Part of a small language model's weights.
Architecture: RMSNorm before each block, rotary positions, biases on query, key and value, tied embeddings.
Training: a variant of SOAP for these matrices, 109M tokens, 3401 steps.
Each number is 128 + 24 x the weight over its row's rms, rounded and kept within 0 to 255. Layers, rows and columns count from 0. Numbers have three digits each. The size before them is the row's rms in percent of the matrix's.

# layer 5 attention value, 192x192, rms 0.18, rows 105-138, columns 0-191
088:109168136109144148095119122144126161146091106164127159133137131097146149136147129164110120147105130107142106136121123137152148119122140128109080126175089077138160074089151086157134134112092101135132120156185104138123135135160115141158178130142113159112106117108103134150093183077101150101161117197139120140115128117145134120138148123135123173121135151101132159165145170122125118148090112116115118110108114147096177089113134139111162124091162091154127132125139099146128129146157139119127175085114127148105144096124119140165112130092127147134102130110093092147129114146167102109
084:115135083139140152168177109143089150126127133093087113134128112147111108113136108125127133178100133095141160118151148144122139102111148130111182140118094149124087150112128144135168151137119136125091135140120078124124133127150143105101124132121177163138096145104163078149056116106157120132142116140104105186115128110110129155157150081087129071137122137155150151153147164173158142118118151098135146135160132115108146130121121114157113145161135103141097088099139114076134132112150124131121096113142173113147142144144110111126174118089123109141117123143125131149124092141188091116
080:085132118093109131160115124138161136113134159106079118157126142144139120138098160145137116109116140086109107098143139136097147136127125122108142150154133120128136087173093152108098125145158137123098163131100071155158129093102125133144110115108156144135116125130095104153148092140071187161155145154093167113116106154127163119086111118182107138155146124162163137111116125162106145129097160142101111154147114100103180137164121120142083128122114150150142115194105132100101149115138168138106147142126101146128100127173113142141130156111118126140087122130127152084139111123117073147
087:130138097119117117123124108097125151172133151109129108097119105126115125133114080169198177103099155137107122147135127118094109108141148148117069145142139125137174159141144148176144108118163128102112168130125138178160107148152105136174167118119135151128163135142128127156166096165113130117159127115135101144083110096131162120129135162152132099139137165103093176136137116077167162120147130144092152110140136069159115124153127107115139118101099105118154120124104137164151126147124097146119122132118150147147125142082087137133174124081119139099145161169140158141111116138136146120
078:103148177147134116169128125136130108126106126102078094170121126125137121108125123123134105165149160134109125129125117147151103117111107140105086155118118145116144134053109126140161119100136097167173106135146123168099136150117125153112149140150093126081149124122124131129138091108151103130101149149126131153170067125126141118086100072119117149144121149127110149099117177154092123178138106090107154119175160127125166100076133112130070082092124114119158134140142116155134099125113123160120145133121130122165099120137153141132177142146147143129155108115104130111159082141157105150
088:089116099105151113145140149145114117119141137132093105125113120124155124159194158139122137140122091126112156091150126175157163093138133137112092141116150171074157111138141114150096144106114137107123120113131121108108120124132163100078118110128118160148178173171146106131151103074127078137093115129095109154158130138127123117114131164145110162168142107140145105150141116098134152113120117131117064158114123123159134158120121156079153139165146132149097126135195134132121131082137124110180137138139163165122138115136129122185175155117146139158144140111140102121138118129101107122
090:094137160120151119128171172117137134091126107135126158124159117108140132092124085124106143126128127142126100125109142133143168116149121146105112112136164169121142120115124150139157132135127157095177097146128130084111136127096102112149138143126120116108169157132136127137120174122134128134139163131120113130087116102148068165132119134126107154156112155092097168160129074141130146099115094080125148159152122141135114117113112118124149124122167121141099129084103093160127141116145122187084148098129143100111195089145085175132085129090125093125147119170137118118091142108092086094
080:113164165160165136113107129149150162176154135149135107164113135087127148130152122079117132140119166117129156158155116130091103181135118140096150134178172128159127177095137137125106124094137130198125099115135126145085136091125132152111110119121137119151108182092142146115131163126105097110133151133124142163124149127152157131136093072173109096100135144129090192104148126117113083136159128136125160107157099121156100120103144115140112175111134126135088138125141141130108135134130096107131136148146154122127160150162131146125117163147165083149118107100121132131083139138108125114
084:145134174138140127112171166129136168147122107133137159078144153111079150189137164121133156107102198111097177116141080106108093131153138145147142114150144148120113148119117125128110151102102140138176145117107128099100101138134108134132137126104097143103102113161133110110130105150117133148130124121155139130147138152144118114148143131101109095130161144106169129118099159138137148147112107159157161155177085188113073131140152113126088120166140095157173129172130149106139118138126119156113104104114128134109112099138141153092106159152095140178153169117125142131142137151143102113
083:164142117185086132141123153131109104151109100108097149111161129147109073118124126127127070173137132106090116080130112095141131141117143151112162094145164134143174096115130130125116147123165110117127110138153149110101112141119136128110099071107145170135136148133126083092120079088123105088144091129088127136110127148141121120179132128110147116146131142122124140128110161144130087136059111135112113128143127119135122146091143190136095115115115149138125097111128100143134100129117150143146132181113135143122096132164107152156163150132132170105107108164124123092117099131119185092
089:104129113104101145118109157100149137107148152123141112120133106130136143147118173121132091101110168139149143151144125109137141111135104102090115117125147141119154095121135157130114144129116117087136119147118159134153146118116125116087130135147092127151142145092117129132141138119143107168155161144120106148156127136180119143119130086074108132134077099142145126135135125096110110167107131159109152137079098120124092112157110133150142087118098151159148184138130107174099163103109147126147124109121095113114109186188152164103126139178174181078095121161100116106175114124176143147
079:195111127135110172101116155123131155121110153108141125134143180104150156115144098161147102075104104136105160122131109134122067105174132130138165121130117115110130132155123125104168117147108123131147151124098142124161133141153137130087139088163162091118133157133153145165150119105112140146153105153116130121163149111145127148139101130130157114130068108101158111142082127081137146149164100146156093123179094128117130123134106157095160092108142109102120131141143116147104126156131117094121161160099109107123134107156087155127164122123100116096109142139154147165187082110125116149
080:158129138105166142117173115135139116132134140134118118124145092153129138082158099136051143096126106148119081131116133150157102144150118127159110127148124110139145115163116123121124132098110152137147124101190152112120123145151102127173153115128076133183152090118098128109115112125164151163081130168147103070130114117128124146098151096119137140101120149129114200099155127079084116091101131117150091102143090137141120086118124123110115109171106123133096107145095138149138129124135100142130123105109168143153154126080099124137137123096137174116108140148125117154166102117132116100
091:128111156106108073128071097128126106127114164146160128104138103144119145189122098122140131123134104134107155085136115127137103114061138105098112145120140141093158101136125123135119134141125116120155135165109152125120140192149116141152112115145096126154130172126113176147136099105103157123109160081165122142158127131145112123102098126112147102102088143136168122114128154146097169124136152143134157147172135095132106077162103134127105109106089129100130137163127138141107165139143108084089107119110124115134124074099146122064136127118154085155140105143115099087154107156113137129
085:111120132104103114122125149149182113134123115123098150129140128079120130155116137128087147117163095118140110166146164104162095114074130107123132115128135151128075108124104120121096166114140094103140142125097102115106125162106128143114121168125114111121114177094134122126125080148118138107171176136148128142100120120112141100161169161138137139103162141120132142108164129062119127098158104155144126152176151143108103105159110095098124125144121107103120131106071125109139136131071141138069138124109095174154149123117162181107122136151128127098166085103169142133144130121107133135
091:110155147091101108127127116162119119145143169103160104122131100182099105170119099086099182115110128137138103098180106127126118151137172093140099122117131104118129128172109129152156104160151096126141202130103109126153090110103098134132121120128125126175138136209131138091145156125104121128129139122107107155125119113178073100122113135110163098151114126178168110104134132140116154105145100097097124099116127148127098105113130142117136139073176106111170169132115117130120127127148165138124124098096134132146119124121109123124142130116121111112171117154115151144154143133102129160
092:128126102140123156122143093115096142155114099125134112138137134122122143133159117152131117144158103093127146130138112128108103110135161119189134134160092124138138183103160117083080130147111096114084158126094158158130130131105112158176089125142096109101158165099174105133142100158126139085132081146128108140106121155125130106161130124090182095108119155103131113105095111130088091143189120116097119104169106102159152165181144124146101141149135144082109135127115162158139107109158133107149128118176092146111123132115127119124105133159143155133122126163105138179133149137116136123
083:125117102125125116127113167115155186140075129109141146108129101101144114083071122133099104131120116127138125102153129109164112167118119137102128136100122102123110164142109129098079105166107087084131132134167080153122105110095119112083137145127163141116136113115145157081175128102125107127127098091068128120149147150125119141141143132170131105086163116172100101135102078174118127103111142159092107124096139094114131142136098157166152088110109148115134089140099145112116148108130151166148153126152160146143117139118132137142136093100117158145119126151108120129112098113179116126
088:119167118142136122110148116170121133088112157141100115146133134125126122122128108179121126136157121136160116164139123124110170153157117185101122133114100152138045124105111130137129134110150141129158153144126141114114164140121098095108114078045127162126138128128085144075126157159137124163143123160102102123139123133096109094160147098160111153145124141162187118109121113156143096156103145141131081103109161120120120087088106070126131136136140104151115122149130146135162122131156129152181184107146093135153163144121130129111117139135110133107123128141144114122115167147147119158
084:132153148135127151124159112104131185113115166109139111075126179122094119115120107165150131130126149123162161107059172155111124146134200133105153113136123106172143150113159137083131143139132137136142115106093147105086152109120123142103122109148125092105127129119146133090123118137134186119114131127138104137127112125099070123144128137150125129132124118139090168095144140116153171135152083079145117148097143106091074161109106123115087136148169166107113130146159138147172127164083099090104159127124137137117136116136120134124132139126175116102146125143120108135148120142146082124
082:114116104136108145117149157132152092161164141083132088142104138132138119148095087128107083128126108081134104133086135124124139131089085102149126105122089134123100135122148083133095109116148088104135104108129144127111174097105072116110120100091136160122136128130106165146106112132093155107145092131089137149150127123161126116133112102138128150132085135100104090112107092149102126140071143121103161142134111122122146120138175134106091111103109117109073106080070104128098136111131136124143113152131120130117177118102141147128091128087176145102117155109174139117111103146165123131
088:131108152139123066126127116114145132127130171121130123154127105134109131126122140065145141108177135107127134131144087146090132147123158193131105152089138120127133182125126134112099139139140109117138145152140120110156135136104134120158098146133174136115129146148120162132108087102192161101101076123087150107154164169123177126083106171105087096122137129146104126114165135140119108127154153188130158161096090115121122104167121141120091107106164104126114137137140106138157114117134133121119142151142140103105083172118129117109113112142175143098168119143129111112148121160095101115
085:130110117139162115135156112126154132127139116137120109109115134114120153156161120182137078151103138136141146148091119151173124083141159154087127130100138155167169131110090141120139114130108137140085111114127127119100151081162101109136145052124077101134154140109130119150149137119111151112119125095087086122103126110089065129123131133125135134093099143106085133118174110173153138147147109176148136111138127050121144131150093139168181149101127145126131099108125098127124140138117150137108124119137161125149108125122126120136113111128139102160119124136163155147106121062151151140
095:123114098094103152144106139126073149097108104150099146129098111141111109129159107103183131167126141137165119106137153116096092105071098157139118137162090086166122139135146129166136154139143143130114110135144136128143115136116140170155142142155113109155118114142096164124164125153131127096147115095109093143130112076122159133151082136080129116138086152133099096110139152140116092170130120139111136143141146110087123136131090145145144132099148138099158111160144106138110105101147183090092135125150119151106104118121149109189123106147172117126123061116150143140131144160103152137
090:103114178117129141133100151102109143134127161139143109104128154126139120082118092131152068146119148161155117097102157113098155146158101142180123111147131111111126095137135143130120141144148126109145086147121125113145085135075126100085138155129154132140165180122134122102155109146140152119132080109150113120103116141152143111176175115151120152129153105165107153090102101113124109146161126166168116152100139112132104153137086139103113135093126139093157142134102124122124078136107158120134108075099159122168177140104127134116140069099118140101105118116107187121104133150131132118
097:077135114091128144180137128142141126125112072144105119154155183162146152170128141153113141140132144156138127116098123064121141113129144119102136161137133136174121154111127142136131084130118181150127139105123138125117099115155107161100136169111150145123089141150127112131079162135114102136172132170160106122080088130159148129135151158133138136094115196175151121112108120122150115132105100129153164173152114110089152099165114134129135127162140150139139150137085154171152156147117152156135124110102122123160126093165121108136110130153137116111092107172117094145114150141140142137
080:127135138110143124122136129115152151134129088120121156141134153133129120162110107164087163111162104132115121127152105107136133118132137057121107119092104136108124131133099156130143129131153087116117176168142123138153164079130115111152146162151098119157139166084160140132109101162160093139148159168107117121110156140142153119143150160127140140104172162095113115124162069191115135088133111119108149106135138139116141092098100153161145116077106140113122118137158130102121096149134119124152138133138061101172125172142135159066125114128089091137151114115098131150125105131101139126
092:118144137125153132107133087114172139139142126120155147184104147127086138148128134136130146100139129152142136160125164147058097151100148187128138144148156152146087137093144136122160145118155104085119124095145086191134160146138137143112111080165108132143147129129105129142123131157151120164108086118134131114116103165138103132165086169138136137132162111111134107123146102139156113124130141174138107127117127138164164147136164120119124099105091136083172153117148127120068081126142146147141091107135116126178180117141119153175119138097127134138120121108113155140118111136115165106
099:128153141114121164156146121131106132133116079133119106117137142124116111137172102123160118120142139114101146116110134134096115126109133107156095158117135084106149194128115117180138124092155098129167146160138128157166125071097096116120078112177130109154139179122118104136137141115117148149145171093131123106128117124129107115129138082141132125120120112094164104114151120142167134123187125106117156132103077117108142159112116167135126158134119151135110104148168133177154095170122150118130120123160111104139113157115091183165122068120124089121129127108120137117122082124078110103
091:117139115113163114097142120102096187134159102133129127140125085129103111113117123120128155136144124153134153149121128153127109113146130139132132150125097116114111140161085160147136139184133120156130102152149113141125106122084114093174184135125177108087096142142122118114110141133107144146095142094148128111144119128101110120146146085139134094170097097095125153145163128182096118099117130100139135111149152155087155150120141145160147165142095101108171107124095141140131171130092140133104173137140106138113113101133158101087088150134073150098134075106138144115156122075126171130
092:121123120130130107090172095115182125136111097101123143161152179116087112124173125094127113152129125098098107147161094180147134075125180100079106108144102121146120147141149135106147135124109135193106115126140083130097135102095115077138117149139142146143091087091109118134120134148121100149153153125123163142140129155135162149101143091142157129154105115132143118115121140113103114107144124081154124135122115157125123065129106135130123168122085085123143097081140085130125184117135117104128135139133126115152110152115116135119143137101094135157134127099104114138182111127090137112
094:123130078142139132147095162134128119154159116140127127125147133103099103150135115121101131095132150107127136106091134171137141095126161131117100144131133169154139120132103107138172061120078113152138098101201140115132121090152124120147152110129148108122112136138102086079108129146120104116090110151104183148118165114146101091096099125123108140099122113125127107140160126120091142134131130105131129142126118171129074130117173112142080141117105182145079118128149132175131103138127071096129093105150111115117109088144129115176172151137138106123128125155159125154122139173124124128
086:081099153143108121147117081130126111143139126134110128132104122158132133095138153138089124101082118111132111144140149168111117087142164139092191125138112104131110127146118154125138160079156158159141138154065093100157133115094119157143188115139118110075129110111143128121143172178142132100153144157162138156112096152116149122133097101174105129126107145144155148178106153140116132142114166112136162107129110136115117160109140139088129131134135088125155160115144108109090123155109154139145125126128143183146164143159104139138117126107142118093168181166136104132144150108123123101
091:144124108095156103170168128116125149116130141158145104092145134158091151137086134108101108109092128150077142146111118112118087151136117117130154160137122104165150127094152137091155129121120116100149140133148117112100118134146116143124121144125115132139098149099145122097119102167111150097179123148142116145117138105182121146150107127140129113099122129126111150109094104068136115091086090139129097153112154123138112153152134130116143116133151062160125148127108166143124110177124091146135118132048153152107198113140117106109135096135150142113114128108134075102141142066131097148